Weights of a small transformer language model.
Training: a variant of Muon for these matrices, 478M tokens.
Each number is 128 + 24 x the weight over its row's rms, rounded and kept within 0 to 255. Layers, rows and columns count from 0. Numbers have three digits each. The size before them is the row's rms in percent of the matrix's.

# down: layer 14 MLP down (transposed), 512x192, rms 0.0466, rows 46-131, columns 0-47
# gate: layer 14 MLP gate, 512x192, rms 0.117, rows 47-132, columns 0-47
# up: layer 14 MLP up, 512x192, rms 0.127, rows 47-131, columns 0-47
down46 108:123132108090169099168097115142120071079162137157117151154127167119109136095092178132138118171115154118105132139150109102145173124161086120059111
gate47 102:103124129154137107117105147125147119130132120108096123136094133130129115127097091119082091113133100123104106150135157116155115119127094143103107
up47 102:103124146139119128203155110121118116130161133141175118136109153128116161084119193157124142076097126110155109096105103137119139141131161150176157
down47 100:145137168136142133145088110110136162074148122154141159150149139153141145166076139097165166125133091158099135160128129123103095130109155123136117
gate48 102:144161159137145152114084140129132165106112119090108133150156111105126106149112102147132148129105123118132185130118118133169155080075121144076122
up48 101:162109093116158098115149103155109166129143120145136182148127147126143156119126155141074099122135135173117166152100093150176119154100140143139100
down48 098:157148152097118134112107131110099118112140107114184138116101147124141108149122124133139088134138099088125198144089146128119141164131131155168090
gate49 104:156148133102130130141128107132137125152099124088141105112140111098111117137136120137114113131106116066145108103149134085107071148149091166123092
up49 107:141075106154119106152141133110104143110101095149124123155108140101141137162126130157152132133117131139125162123169132144113118118106113129137139
down49 106:135113127126144122125135147133117109088141076117076063092079140134169154148149129097104148083111141136082142129132108103095134150150091102092103
gate50 104:118141108167131113098137140127128094050165153140122146175131140114113165127130141096165113106108124167129147168124123120125143124147162062157087
up50 095:127080103136110132139141122116124110155138125120125148154138109111128080096133083161171122223114137097104089163107112140086113142127130153147158
down50 099:125126137143107146104136152130130115156171123140139157117135123116162132157133090084149114108121153131138177135147098126182146131147129116164127
gate51 104:144126182121087114141141181137165110140103125114128157155157142112132131095153123099115120122097121131169120121143138109133123185118110114086126
up51 118:124138108142218114118111128184145159140091087157129131124113133128135133147113119118122122138156122108090123157111128097131120165158113166126121
down51 120:141120144124058105130141132113127151131132149131122147141173120097116131134189152134113100123073159096151138117156111109131138158134112103122144
gate52 107:119109126114147114138098167071117140115124129151123125121155180092140098154170101124143100140133120111099078162149085121175112154140165117108150
up52 109:119129121121124152116121118052131107110145111124111133136132100155110102187097132118122141133119136155147120117106098115112131123162153163099110
down52 120:141108151113146097131144132052118171145131100129174144146121122125062124142133108159159125113144109126112145083094112139112106151166115140143121
gate53 096:076154104158130113080130122127131179108142091161146180129181130118155127117108119112147122137121124144100122157112124146125125115174134133129166
up53 097:133142115097142106118139107119171152154095111114111169097096156166111161103157089123127173142077110152172126083140162141136139132109136137123106
down53 094:168133152141129121101116132134099139154168099157137126156072126161160120154114142147116164129142139151094179123117105145077101092135090138095123
gate54 097:138123144109146131157130141148137134153122169106136130102139123121111130107136209183128156143163149117122148117138127064113076092131130083126095
up54 100:124096133156121075111158140136155088145120112176141138145143146174126131113124099115128132109166143155124121125118078087154082149117088169086137
down54 105:120108087139114077137141115114081099107112173151157160083116142143136133099135123141128139168117098103109127159161152188106112136093145132140164
gate55 107:136145119160095102103095181123068170139121147131110145110106163114117078111151144144131129147144138090136126154148118107131102098097103131122145
up55 109:094143078135108109102110076117114135121142155145149150116128138086171156106141132099146137116125188159138120101117120104150127120150148086123140
down55 108:140126098142155151092145143141183156130151141135127110130162089116077137125112136125153122118082149116115092102138100074108138127110134079127137
gate56 101:115146162093058113133189092111121152101146134126136119168099126120078154130112111116161150171125186120117117098127110136119142115163130125147143
up56 099:152136160147176128112116106105101084137127137132081128178135162114179132126117133136125141149142119163126108163112131187113113158121107105150118
down56 101:120106123135146168122140150098153109126116089090157111131122125124140142134148150145118119130129120079133151137122131166117104099159101155140168
gate57 093:119130120089179164147118188122162143115103119113117148131143091105125124065156140135168122122147140100115165159107110096134184142097135114104114
up57 092:121143112083087164100147123110164161169107126153154105119103087126114148126140150137085121158167155130146110102146154159124145105128124130146127
down57 099:115124093120130131164148108117132136077148104107136123113127149162139130134125121107167125112119156122130128140157097132150156128109147125084133
gate58 098:133186151129158123133140145142105128123110130148116124149086110133136120114090128086133123139169107141055123100110065164120135126118170094139131
up58 097:125111167134126135119108093112103118131117086091164091135118110152127141129124128145116145116133145095083137181139129138150085162150144101076171
down58 101:105161086108143112144077112148151132115154169124144147122116117168122132124163178153137092128089121130137179140128138139147132142161129104126124
gate59 092:124153120097136172103150114128125147128129076125101118117126101140105141129136134152150138144135086140082209148110096122167125088084160162121147
up59 103:100111178118116098138133109137117129141128112161155144137155169162068154115119139131141153132072116134138123135131079131143159158143077087133145
down59 100:189114117115079088172105146138127126144139134108132135120108135132121155090161136116133095128119158128172120114090172085132116148120159082108164
gate60 101:122154108099149084132133150105088109157146099112159125093106147165117124176139101141139128102145176180137133113125112165097138134120142135154132
up60 098:129091127114154179113149121104146162107092107124103103119134135134163140094116115163160115107117131151137120092148135131127143150127107136179133
down60 100:105157097100134111115137099109081127147118106157146166172118110109140118114101110121085135145106117106088101127138135152137133102103134117129111
gate61 096:106175099129153151125126114160152146100141130145165116131113137095114140124062123099147178173120067084125185140110125125094118127098116103148111
up61 095:113140137148105165118124136148128156099143171123119139129177124084128129133170148112172094117128165136155153120147147140100099128134131146092154
down61 095:161166103103142131125152104161179165161110121144136108137117086177132108122095155134117130149119106115135080143157117097134100144122131127111127
gate62 100:098178173123134149125161129133131098115126123144138148105112110094119175140095100133135142136128170137131145088134103115143125128102116125141106
up62 097:173141164121101104078120141141127139115131164141079150119121115166126092091141129154129146099154066123168167132109133169112149155150154139157113
down62 096:142116163121149168120148114128149105165107124099134121151117082108143112080098108141116130149111115132130136077135090119084092092096135156146138
gate63 094:095138122091140145136117106161168138178094103116114117112112169126086128163145174113111160137090109147110121187143111117130129141151139090153147
up63 095:144143102114131123137133122092114123099101127165093139118163121116105116090107142149124107096099111138096167116167105102122076103145139149162125
down63 096:173127129110071083136105150117139122119149151141128118114156115136158133127143095100139117103119130140139070092091134150152172139061110129131154
gate64 091:147150117130120155156133143134101113109074108093125108161142158119159160139184126141091136153136128141081105075125177128100096158154145148118150
up64 094:140133135110129085136116126154158123129097110126142141143097099140113158118110112097088119133149103078114097143116141149096109127111166114122143
down64 097:118111142113167161107135156131151148182131096150143134103132114106107131147145169169176138078114166123107156160139094114154152115120084134172140
gate65 101:132137136113147119147116165065103099133139117127087153123079121120118125162161108112149145123167098144148117161101101096136158158112135137125135
up65 100:154123158136122103118110099114171159136144146179155144125134125131112136176142138133144161141139120162086122156141108105133127139151132103155149
down65 095:136129163122157142131165134147139114128167164095149126090189143134130159137146122105131108137116109124101124150112155116135193119186138129115118
gate66 108:134107127081068121110127136118093095084127135110146132142152094145152149151129090115103139153132127136123157109095165135133112108119124112128115
up66 107:138106132131140091152124141118103190148081142185105160147104137147139114131144125113084160095083135142138148121121136150125097143080127158131113
down66 107:129126132117126116102098087112096151125108153160141116114151144122168105149151133095098103103126159111144122115138126165166082148095129110168086
gate67 104:126105142166129117127148106097117134097112132107138102158187135099142102151098126103104134142124143102139140109135096109118139142117145110127155
up67 107:141144122120130103149134122117175128095121150106122122137143113119162106154145139113097157100112140110129138126123141177110157177097087109119143
down67 113:137103113125168096123101127124153123162126100112123131138135136117118128105111106129079141142128135145153180122113160170131142143129103106114100
gate68 092:130102097151107136075148132148121093129131137107168095145110135121165101158127129073156156111094088097140179156151170093137103117067152086155111
up68 098:115121114096105089098145090096148098125110110141128099115104078108100140118153124120125141146143122138123123134143097158091145131158087176106171
down68 092:136129131105131137116123108133131134149090117111086115159165110132150116124139129148124141122091125155089139139141155096152126122135112120126137
gate69 094:125128089122141116119143136148111133142139161094138125121139096189166180118106151116169160121143144138147135157080129168125114142130146090131126
up69 086:079131150108134129148140067146145121108179151079137140098146097150102155112107100126150133144130148140140110144129067124123122099115144150112116
down69 090:086138125139142119094132099100126100126099107172091132131135116121137117104117148127152098126126120141144151130143138109100101127119140091130133
gate70 102:149116122098088117116171113090098143150096124139111123143140143117164162137133138138096185132116123131129182172130155119141115155094104118110078
up70 097:132116068146156182159131174093125112150122186112125148108118160111173086119207125109149144109130116157127137122126128127154112147108143140142150
down70 099:131127108130149121138157126121080118147154139173137148095130120125124135180164126100115132097123156139200119141098128072175126134152155096104132
gate71 097:105154097154103133080153130143143132149128128134114106121127091157085126110166145157101118121123148139128116148166099131127166125153133088127114
up71 093:162127131145101105085118156127085168153117170112113128108106162104135146124104168122134127148116141137149126184152138158152110070104101144136135
down71 098:112120140126155134123099105136139085106121129134126135151119121177124112131151130149092115146082147147119118092143144109128129117096144110127115
gate72 098:125140117157083115129120117113113101124090154155108125150121139140175139136101144156065110146156133162098117160124152152113097119140136145119094
up72 102:126131092154155136110089152115107134123168127143119082078135116113128173109113135156129136114106089112137070152135157119129103109133099102099144
down72 101:123104099119135122139132121136153156134158120159168140135150103157111161088124125155087086110156129133133113114151150110124155167136075098167127
gate73 101:116101175154139111107141132105107129151121144113119182085087092115090149172140143101126122139135165136167148126145125113109139094136100151135109
up73 100:115106113174099101090123114152113100095139148100130134177176151094171136095140106141083161157142128132153132135096158182105118144140124160099123
down73 108:082143103189106186116135102102095176126130138105154076115129141109129127106147172142121120132139179109151128124122167119111096139168140138115151
gate74 093:098103108152153130135123124133141124142113122125118080106148143150127157216146143115125113126114152122113136137132072136129097139121114169115165
up74 099:108108077145150113121188148122126117153113159135106080141149099121165125140150123133128148136145125116129117131144123124139122127142133173078135
down74 097:136129172127106137095113137128122107106110127127097131088104125158133154096107093153120096111159098112126144087124160142135149127148133123140156
gate75 108:158142147112131170093138097124134092084112113121077126122135124159123129127154088115108161169116104117123161140124152134148131116160122084109147
up75 101:159135152169101112070167124129147058138166121100075141140148128123143141130110096124112180175078093158104119140112115101162127112128105127147129
down75 108:135118182137123118123130141150148118082133133135135109129117150155149114124169117168146164113167127148132125103160123135126176133109120118162113
gate76 110:116122119137109107085138096074139097114144162158147100068141152121108153175112141144112160098149127139135086107102093178139119178093109142112117
up76 103:151105135091174091112113137095128138114136120117111129122109141132125132125113150123183138068163104155104134131128115126074139158156105171109078
down76 100:098149127167155103113131093147147177109156127167162138147100128144119102159139123105154125206096187101179136136118147103143165125079082132130121
gate77 096:073103162146129134086103121110115090138144099142124137152119108149122122125141132086075122178182131140148108116125128112099151140116146099123128
up77 101:086162096123157100166119140156142141087148082122135119109151145135107075118104137105149124120151158124126092178105134153085162122121151113104124
down77 097:139093149148139121121193160095098164151112137138153066129064079092122173161127143153127126135146147172118131135106089073147156161117159072136148
gate78 094:129142119120063128121131129137142160137105136143106123135093139137113119129134112135124153161118143155103132108174134112149123180133089108055127
up78 094:129129141143148104113157136106134126142130175109129158124148153139118132152065081098128100133118126158075113130130097085130144135182099126124101
down78 091:145140133091077116145119145137170176083134139137147109129126108174127141079149168135153171090129142152146128081119101153170143155111175145102108
gate79 092:125105164128130125098129157095136132121112115117136125121061158159087129149173134158168129096162133126116142136146142134126134125140164135129125
up79 100:115122121157130092150123105137132136122167118125085128139161119086118135113131142134099122170135144142113105133129155129133134174117089120155114
down79 097:119120123150132144162129132119147099181082126135143130156085102137144148126153118123136081122126098137117131131119112131112074104149108112108125
gate80 102:133115091130122111155135137145127109150129129136095148112140166119106152163110146104143128095129129096129154117099070118152102159124150150165153
up80 099:123134147136129126148166168097143098125126147160137097120094158121147079142133150083155098153115139147114145136155121088183092154141147118131112
down80 100:112117121131099143149103131125134151153135127149160116118111112150169145121132139132138136112103140121163127106135090112177155141141096121123161
gate81 108:079138118119106145103133129118136158140157153109121133122115158132111153113133144153121148150158128142150089093141112145136168085132128162130090
up81 109:140156166135111123099125091086153108116136168162167105137109113196126152153126127147129104131093136149140157108142089108127153125150139125166175
down81 110:118129112138081092124147104131145093107146184125104126133131131131120121117127094128108123127131122124162114101132148124079119118098123130132138
gate82 102:137137121158140136116127146090118140119094149161114094145097148137141148120088126137153119146118083126143105117134129120112100118142143123165137
up82 102:147120104079095150140129085155106151173155107097123132154147100130134143088099109137123129142138157103128132135125165092109113177109146109116137
down82 099:109138115122137147124150109141143189134106118096141178148168114070148081105079149117077089109109099082135102133140177083106104150137110102106129
gate83 105:140159128131106158102114148129159115113138103145115160105131129117114106127126065118132084109130067138127170092133113164097143126072125116154096
up83 104:141086115142106133128127141123126104144163077165095127164135122156119125127157154140129172111123091099133191160144119120117157144138108121121179
down83 104:138146182103111157121167139142077125119156101131120104111119113097100082144133084096139125152143146125151138100152149144125157154106176164141096
gate84 104:129137151137116133109159146110059108124119135145116130118149125120057128152130150115159099109091128171132176167143145081119097118132150169164104
up84 109:119153115059165104128182124125161136146153117165114109133130154112135122119113128153077136139124189138147163156121089096126127127154125153136146
down84 107:127128090099092171109142126137136141076138135124090117158086135162132132134157133144103135098146139140125119101139121147108089125133104131129147
gate85 101:096139137130095095131130146138122162168153165167136094143124138113116125167128098091127133133107120134126144178131102135156157097127121088108134
up85 100:113138098080139089157106125157137171169147151097103120128104114155134136100131103107129136145158140101113119134135133169132109082096132121109124
down85 100:146169117123138077131095104144106151139141120122108134132118056146152166130144125084124122114143163146092114146184098106113134152136170149139104
gate86 107:116156095108071077080127158116107104099106132157130155159134133127104163153086132154132131124131123103130140093121124076134135093117118132208132
up86 103:174100119104146180140145104159113135120093098155119102160085157102112115128121156128148107199160156171128101146101122173125155134136082154113122
down86 110:119125100109163090159140107145089137106113120133120136121119126110137166124115145140114141102124152160108127106136118137130143150145098118153158
gate87 103:101146088133159130146142119100135123146136148114128149135109121150107110104133119120114137156164117135111131160129112158163102088131106132157070
up87 099:127142129140094165070094180118105148154140157125099112112122113124151110131199140127147155109132106120116113131159105151126160136113156151113176
down87 101:136155114127076120168160153166192124113133150150156096134127136133165147153097096119115061106166132091140127142168151117108129126127141156141135
gate88 101:144148121109136123162098118128130128136124131119128120143169122112093135112131094102114153108139153146086156140136157148097116109104125107104126
up88 099:111160117127133143083118144102109111132178163160177130114147114115097092147153138127115124102142162138139153148113101144111153136106134136111139
down88 102:162139136130123112150121144157154084093173143144126142124144133138117129114102157107100146149128131104093109146110112132131164148125108130123163
gate89 092:129138120130133126120127105107130116156081119114148140147132100164134175073147115150148151157130126133123104137122102075152118132158096084110153
up89 092:087140093116128077076116108136084120091134145123138111150172150113155096129111126143131072113182138114140133125096146138163154157063152105184117
down89 096:120137107155124140099138097128191153126122114100139107118140145129098158125149125154130135139114159151148153132137138090083138118116133123116185
gate90 098:109155133138114102095122151119123142103092113119149101176130138119133135121126157116087098150139116152123128135120095126106144135137132087128109
up90 095:146131120103102126130136130136112132118126103092157131165072114138114127162123126111164126091142121151144144105138094061158154103120160136126156
down90 097:120135147075115093138151108126128170073091162114146159134140122141119158120105151147154154111143128122158146104145111093109087131114104135169101
gate91 098:106100090114088140115107114151104134143118170118154166096123150108130116133157127108135134137097077094178163125132131141142092134163118135139129
up91 096:169139145141156123115102131121144156205151114104147060140128107120154135178101134142131131154142163139107144119110131130167095115101140141085139
down91 094:147130128131158136138079125084104175166183122141108142123148129143088128165109110145117126120126105120099164156114109138149147123106168112149117
gate92 097:119105118150155127114131102147133146107091147104040104094117114146118125134115132133130136149148105141148134151138136097133076131146160125152148
up92 097:169132142129145162120145139084092097135124105118071153096124109141151187155135107105115128110141076140131155121103084108124090141126132128113112
down92 094:132168131105153098147099140120112164123064141125134089137122139082108131147131107136132114161159143112145122111159100145137111135157168122124120
gate93 106:102120119167120135103138111111124110190097167155121148148109112151157110139127118155134157083111137128128143125158137108102136158096090123097122
up93 105:104152143103135170118098131140145138115132186082130157116142114143150099063102119106101174163111126121099158114177103128140155150098110108132144
down93 110:116120140101121142131115097111074144111112157139122151097155178122144156148107121118142103098135092103135142133116122138108130140130104101130109
gate94 095:133160163134105140118134118152158110112159150142094038120127111108127137141170120164107116137129130120143110107152100088158112097136108171106099
up94 092:155101128141118122146128181141146088155159087104132111154122117098088133130169118160123147114111165176172085136149166109101125106142153146143133
down94 096:131143125129132125134128048105110153126145144144184172156122159125141121170139140107150103127129090130118161118111095156108111153111146128132094
gate95 101:165154139121117105144135112125104096144105083141107126128074159150122120125129124139118103147200118128132122102084146149131121138135095122117166
up95 098:153148118113106134135118110126115141146133119159165141100138175146099154138160112128191100115164140133101145142126154160107120163141111099133128
down95 097:104140132152136075142093147133142136121125138093090146151159089071160110110134092144115086136097150105133106162123154160177152122125130146150094
gate96 098:131092138111127125115154135143164123118090097124118149116155130148181119119118111085130167102183166160125117134096123117120100127112113151108113
up96 103:163161060100133123101107128080109139147142129150091123158093145148124176173134158102111099156066119160143154149120115087115147152171117117176119
down96 102:175177160139089147155147110099110105120111145100163126114151109109118108085125110135111082080152119107115090128150111161107109141112144155118106
gate97 096:169133121115173138151158179128143110118125119151138128123136145096121137111130110160116120113134140119174170126128152166132107154136114143085143
up97 093:132108094175108105222201111157110158121150164125119138153131182118139099112146143123135118149143141117144142126106128108141174104137123123166138
down97 093:084151162133122122103118118139141103164129141121105094124143087118127133120130105116161143160136135158171070166166114144153147138099108132119151
gate98 081:134124133116157120154121172115166138162135156090157125129085112141105148128143115134129152114132157156126112168113097138119101143112079155127101
up98 100:118128133070091162101090134121124139130177138160157156139116127100123134129099168119130091129124127132187126139170148137090129148149083169138124
down98 090:120131143122139111087124120113127107093139097117119094109128118150140147099090076063129118134145118144146139150137166174117156168118109142155148
gate99 111:137126142110127085129122104118109074101102120120099094122098118118142117142133153091114137131115127132108126128138123132129135091123135104146109
up99 102:111127120141109148179115114121124124149129153138096114124157154127108152122146098139099142105107108102154141094104109134114135096121142101141110
down99 102:173114115154118118111095100122162158169142144114137164148143189140156146160144134122136146130156166130111112112131136145131150091099137130122162
gate100 099:125139112151129161153105122082125105120134152143137166130141134164153121109100115110089124121088146123145132131144094098128148127173156117111142
up100 100:111133085126110084116161124068096116129121127143105134119133105138093161119138122170111121157131152129155098115141123159122139125151116125127150
down100 100:175136184132163165058146083093133100107148138133137157086128131122092084112125089153155095118108128095092128123169107097116135116121153123109122
gate101 096:130173151110096094147119122141143162168144130106179127134134133113121130138170102077142081119164180105140136088107133158124139117152179154144151
up101 104:147137139143116122131127096132120151161094133132141206158129097066139136142124147148145144188102105153149117174142102083118157103137126122148110
down101 096:086117137102111153148134116124151129124120082107119128113110151187114123124159104151141126118105113110119137121137129148134096144090125114125107
gate102 094:142176129092131150119143153077156223138149104113101173138090162141115109159115125126157124147119126110095096127147176171106093132143187128143085
up102 096:135139166153177126137140133126085092076103140120136096116131138088120132142107103152136114093141135131122126145144202126119111131098124102127144
down102 098:138101124107111119126121123126118101108121108109115111124142081144140109118166139105096114116083160121206136139112114139167122127137109162133141
gate103 098:125135167195111142133123173102111131131153120133098141110127131133139114150122090129147157174086148140140102070121131106162157162066119137167147
up103 104:141118093143165140123134095170111114129131090114138120105122112160130094170126170145143158182121110180144134109111166104096104094136147087145089
down103 103:104177117138128136095109160114100118115165129136103165114125119138107135105120168117101111119097113116156128128130093161116123108124109113117105
gate104 098:101110166114115128102151119117137145153125133131139163110095163161124094106152098170162131132185104133143126097089100137141167110124138149126153
up104 103:161084106147161112107088114068143139145092124146119092156113117130149129162101132104137147093109103157111127126134139127132152137124159131115096
down104 103:132143124133110129112143119086158146099140142146123161134126113133158141117127102122124193133119103093131140145114076122115123117137111133169139
gate105 106:099141105123089118129149107111153109137172126148112112098126137099097144125132164099160128132123128111130088135147127106131090127126131112088133
up105 104:143132159120134138144115143103130086135151135095136140122164178106079124114139107141148134111108052096114126125087113132162104124095133092146121
down105 105:103141128120087121114112136166150109086157162139118142143122130158123170138127131127124116092147106145113170129099122120105103149106149106140139
gate106 104:120127121137128117132102113128108078130154107143068085128156094080142165113119144137165089126136070138121142083118116139139122161128124140123140
up106 098:141114134085074085159149130119113147105118128138154167144145123148094096148109150148115115122106101108133113097096132142189126119108141075139122
down106 099:137111136142150135105077142125163121155104123129143159167152130081152167136166136114116149199135114186106135144140122138111114145146136124140174
gate107 100:131094155162076133078143122127153124101163107164137131138125152139152102127120112132123169154117140176130161094091133132131124114124112159115074
up107 098:145116147071135110079114078121135134122142117089132160126116114160115162157120144119130076102081127118103100093138126151131142110118123105102145
down107 095:136141134142108146135119144138104081141147094111153123161105142107128178150147139138116164104136095156097147149142108122100141119095151172173194
gate108 112:131159116116106142134126111095110102120117121092148136123144104126095135154070183113141159107138110121151142080105151122125161094120139146106103
up108 113:124135130169153112123123094168114137184125116133120166139082125121119140098165130117124131104099092128096115113130096139146138161130120163135120
down108 126:116112174139120124096121135128157125131134116104142143106152159147142135132180087133114126103137146123128139138104114143105136128113139097136099
gate109 108:145133128154082145116157178121129127143118116109167149131119129133091129135132130132094149115100114132154113098047147119131152137133122123144097
up109 103:160191167111104117163138114116141094147146146133114119091140099159153100145139162079094140146112145150151094122118120092090158134146111093145101
down109 106:123133116127165195124154130141134108124130129160129172151156125136140119131124132124092120141124113129051127127147126135113157119140158106096137
gate110 109:104136131128130164169149133100144158167120110103125160090121159123165138102100156157126125124125093144138123082107124083119128164103088130117106
up110 102:118149082127132147135130118129101153176124105141152126102117146158097164128145140108138152135082122136099145129173107125132113123132187137141149
down110 104:139123097144157136117112142145163126117136124134102124147144079120120167156175129138102143145123136149119143113131080111109145151157130090061122
gate111 097:129177146168131129142164105111153153135083144147077138114110111126077160151135084104129141124122099152136114141116115120098118129160190171131117
up111 097:142082118116147100146123136106126098082175097129126093091099113162118163148135108123113146101087124131138097172155156163156115122113086098107133
down111 107:137135116158124177110112141137137100106150104064106121127118071126143108110123108128100133131099108137167156104094166153112119163086092105129129
gate112 095:134120112130159132114091157184173124101119142078133136150153121115143081113110089076125119110152126146136162155143087128159107128125143112123126
up112 090:116119151157135113110105090108120149075097126162167136145178156142114088107146152092109107122176114117106138083156144122133130111122117122110148
down112 096:091109129127140157145137131095118133113098147117147150136097139093107130133094123147123147136133107158115127168131185153156126107107100152096122
gate113 097:094132111120121118175150089131167093145137099142110155077100165082147150154175123155100105105127158089178151115113117105165128138129112104127109
up113 098:114139110161128088120108103183093120127126136144123151117128136133081140147168148132084137105095122183147137133137152145138167153161126136115107
down113 099:155097117105143124088132116138171149099115196089167112156103081140131139138119133168133117130135137131130104124144094157127136127123120170175136
gate114 107:139099085167124110107127140138138159093108136159167143122105133107131140140110126128144122128147154133110158122125097173090162073106150131144116
up114 104:140125144163081141116089100188138153149129121123137126140076111153103092111131146128102158084135125129111100133107104147105170153079102093128150
down114 099:202150129122129129143182132120122120137101117139168133125137131141135102140148129122140164087120145136128155115144119113164110127145106132149146
gate115 095:134141136137145139107079089124107138152152155117150128149072099111118142121133142152139153098144118129193110138155123119126149120081102145106151
up115 098:166147172100150116137085146111120125110118137127125127147150189144125097150078087125116162119169088131163134095113111120137093143127134157125128
down115 097:144139109155167153149144164134145172133104157099134118130130093143127113116096133146129153147126084140110108139109114155119157120140070108139130
gate116 109:115101142122128133090133121112087105082188112130149146103117162084137104146120141127184132127111127121143165119107110127153172126118103131159162
up116 106:137133102110131122110143103133101125131094137101154139155115143121177151136173172124103109149164165151119142155133163077071135129122093137133146
down116 100:140096188147179109159103159121121125111137121134171153093174121127119157136153121124149123142081119191116187135144130177165125112169141107136090
gate117 099:117111154114137157149152123063135118117138107135106150091145100168137161119139177120112138124069172148122152102110117118126157119104142132111154
up117 096:109093142129172124113151140101086112179148123125107139131161093132152147132139125113133104176111129157075158109094140104112107135111113095120140
down117 097:135101127140138125110128115117164157091106133067138144099139093127106141127110148162119080119160145101116132134088120106142104169146100160174119
gate118 108:119128146140097158102133157063123128154140132164125131131132176151095075107111140147113132159091144121111096124095170132173096096167113111134150
up118 111:135047134137161135139153106181074131125142146070081128124159115159134090111175107097086099110125109144144179102149142158125134163133121147107157
down118 108:137122124129152138100133147145130125126127089191104071177139173126110113145091138143123088138103126118128116127087145175150120113133115136166128
gate119 095:090141085108077100117111166129123107111125156120125113129159145126112161078149132098131090115140134104146149142128146139131140110127138141166155
up119 099:117145149106131113130129108116112110101108171116104159131157111118120149146108106112124138100151140154126160107155156168164132125138125094138099
down119 102:080103133155107079131158144127111093129136118155125138124102163140121139080129141148158126149190136126115092090145118152121109124093109153121151
gate120 111:136145164138104098115127135126152142143118188163118150124153147115095108127123114114092081147142124099084108123125142111132149143089150080102113
up120 105:163124099119118114132173104134109157136128146094156151118109102107088094137170132114141090170119125129163124171151115113148152151167103110112180
down120 106:096134149136110102118104143153175174119162149110133153112147159112120102114137065119111155145123128125113088113117126121122132105121118108168132
gate121 103:128100069101138157130205157137134157139096133160126104117141114146149181085102081156106121154127120144104142131145100108111155144082113126146155
up121 101:137107130089101177097109102128128146104125121112108154093115116120136109137174187115135138144116114099105121104108076092116188083098131132123085
down121 103:113113057139104158130137112151075158101141130171112113138156081107102183111079127177129135100125122155113134119113094133131134151098107148108106
gate122 094:136121122124107174124150132120184125099103121132119108151093156156114172118145145127106118148144099153082108098129139177120140118142092133173102
up122 093:121168130097170123129140103127157120059128111125110154131135136129128124120141110143108139101167139148134135136127152117170106095114088114130119
down122 089:127163118130100089101121100083086110154140154120148139146105156152148142197134129108133126153117123136168143143182114139124121091149100112120115
gate123 102:100184126133118136152113086122122071114163097087141120138132152117145126119148098133119147146125086069107135111122115116117128152126185078107094
up123 106:134154140101145083122109078118138118118130149118126163137126121138110108121112091103105157143112105111100158171163120125163122121152111105180125
down123 100:093148104128116144159162109121142096150167139120111118147109153134058134116147153121117110124109092108077138150132069126120150148106117150074124
gate124 099:159118136141105114164155077117103137088113122116100153159113089118133118168110189154095136152154106129090106144128124110096102139125115127164124
up124 103:107128157112178090106078084128161105103109123117117098107116176155192147090119138117086136118137118099108114123101069151124138155143096121122176
down124 101:147120162139159112151117109123074124121127112122128121149116111145122130127124175120136117179116121124123126114126110128095096126123117099201121
gate125 096:141183131142086129110136131098126126127126145142135121154153104144082094141119157126101136159120122104094180132125147164191137131131134142145131
up125 099:134176105164153144177146157131126125115132140097157151115147113116141085134115133082097168129109100098102174098127133096160129150116101132114116
down125 093:133167100104099109148161109098149138200099145147138116107106121118141089153137124164121122115102149131116088088102122135140096147140122099141108
gate126 102:128108130142106170126091152123129151135152132143112152134143135159158206151104137148112094100124164131162127108099130156115164091154120137106101
up126 104:137174131183156123116132103084133112125108152153117154111155160161135111103118106153138132127110101069138119098130179111143104147131114113192155
down126 101:150098117103120145128125148162122139114136114137128113157106086114137109117127106102114130122116157160085095101123138130082074109127140145107127
gate127 100:124133172182119102164141117123147101141098126116105155133136135095091151087154124153136098145136119106108154103079110110139095154125162127145098
up127 094:142097059128120119199112126124142130139116112154156167118105147155109111066156076102122112123095151170137114117103176128114084094124098116149151
down127 092:107130131126111120117125126125159169143155195089104124148124144152097120142087122142098135147147188120120147109134101129183111135068137157156149
gate128 101:095128116117155058114141105126118146147134138141096143159176107119101145129134109098105118118127123190160119129109090117143112163169176115149100
up128 098:089131127083130124147118124130117137127134108160082138165132123095154137092114133116148142154099146147140169170149122114163122157141132111104137
down128 097:110192113146109119154104122136094169161114117117149134128166190100085137140137095136113123089155112177114164140125117120118163129128149114122153
gate129 099:111154099124147135099129147134107073117108090086118128093153130142104146133125152133138110109151117136152151151121136125150116145116119102117167
up129 095:154168146069145077095129139118128188110111095135101096160138119124105090100127080160120098108128123115112079120123125130160124148163117149119102
down129 098:047146133134119133127152103097133113117125103129115139119129146106077150160126115130151134163120111195185138167152099103134161153165149126155127
gate130 096:116123094149076141114093114144143158148123126147160113117142177165092139103104090152112161130066125075129124133154106108128131115115137128133147
up130 094:133111103111127150104120141111105142092134116111132107124162100123162098122100105164160133122125163108135078094095136130117143082166087084132132
down130 094:148141114102153128124129144134122131127153140116091134125146104134121089143138134135151152123129171122094128145119145111125175140112114140118081
gate131 099:140149122142140092110136108139122098129116142122084087157157155119120146157126136134145080147141062116137164105109122164154147123096132107119113
up131 101:099103129117116150097097145104115133131129108118110113208166136138122130124135129104123182135136128137134112126149165143128166125162149146186100
down131 097:140106109157135110126130101117147124140080136142105158121116122111094142104080123141150128120112115120133143129148130092129137146102083099114152
gate132 102:133136133078099154091122174105179111111155159178138141150136140119123092123110111115108098126147117129118168118076127098119157134123139139141060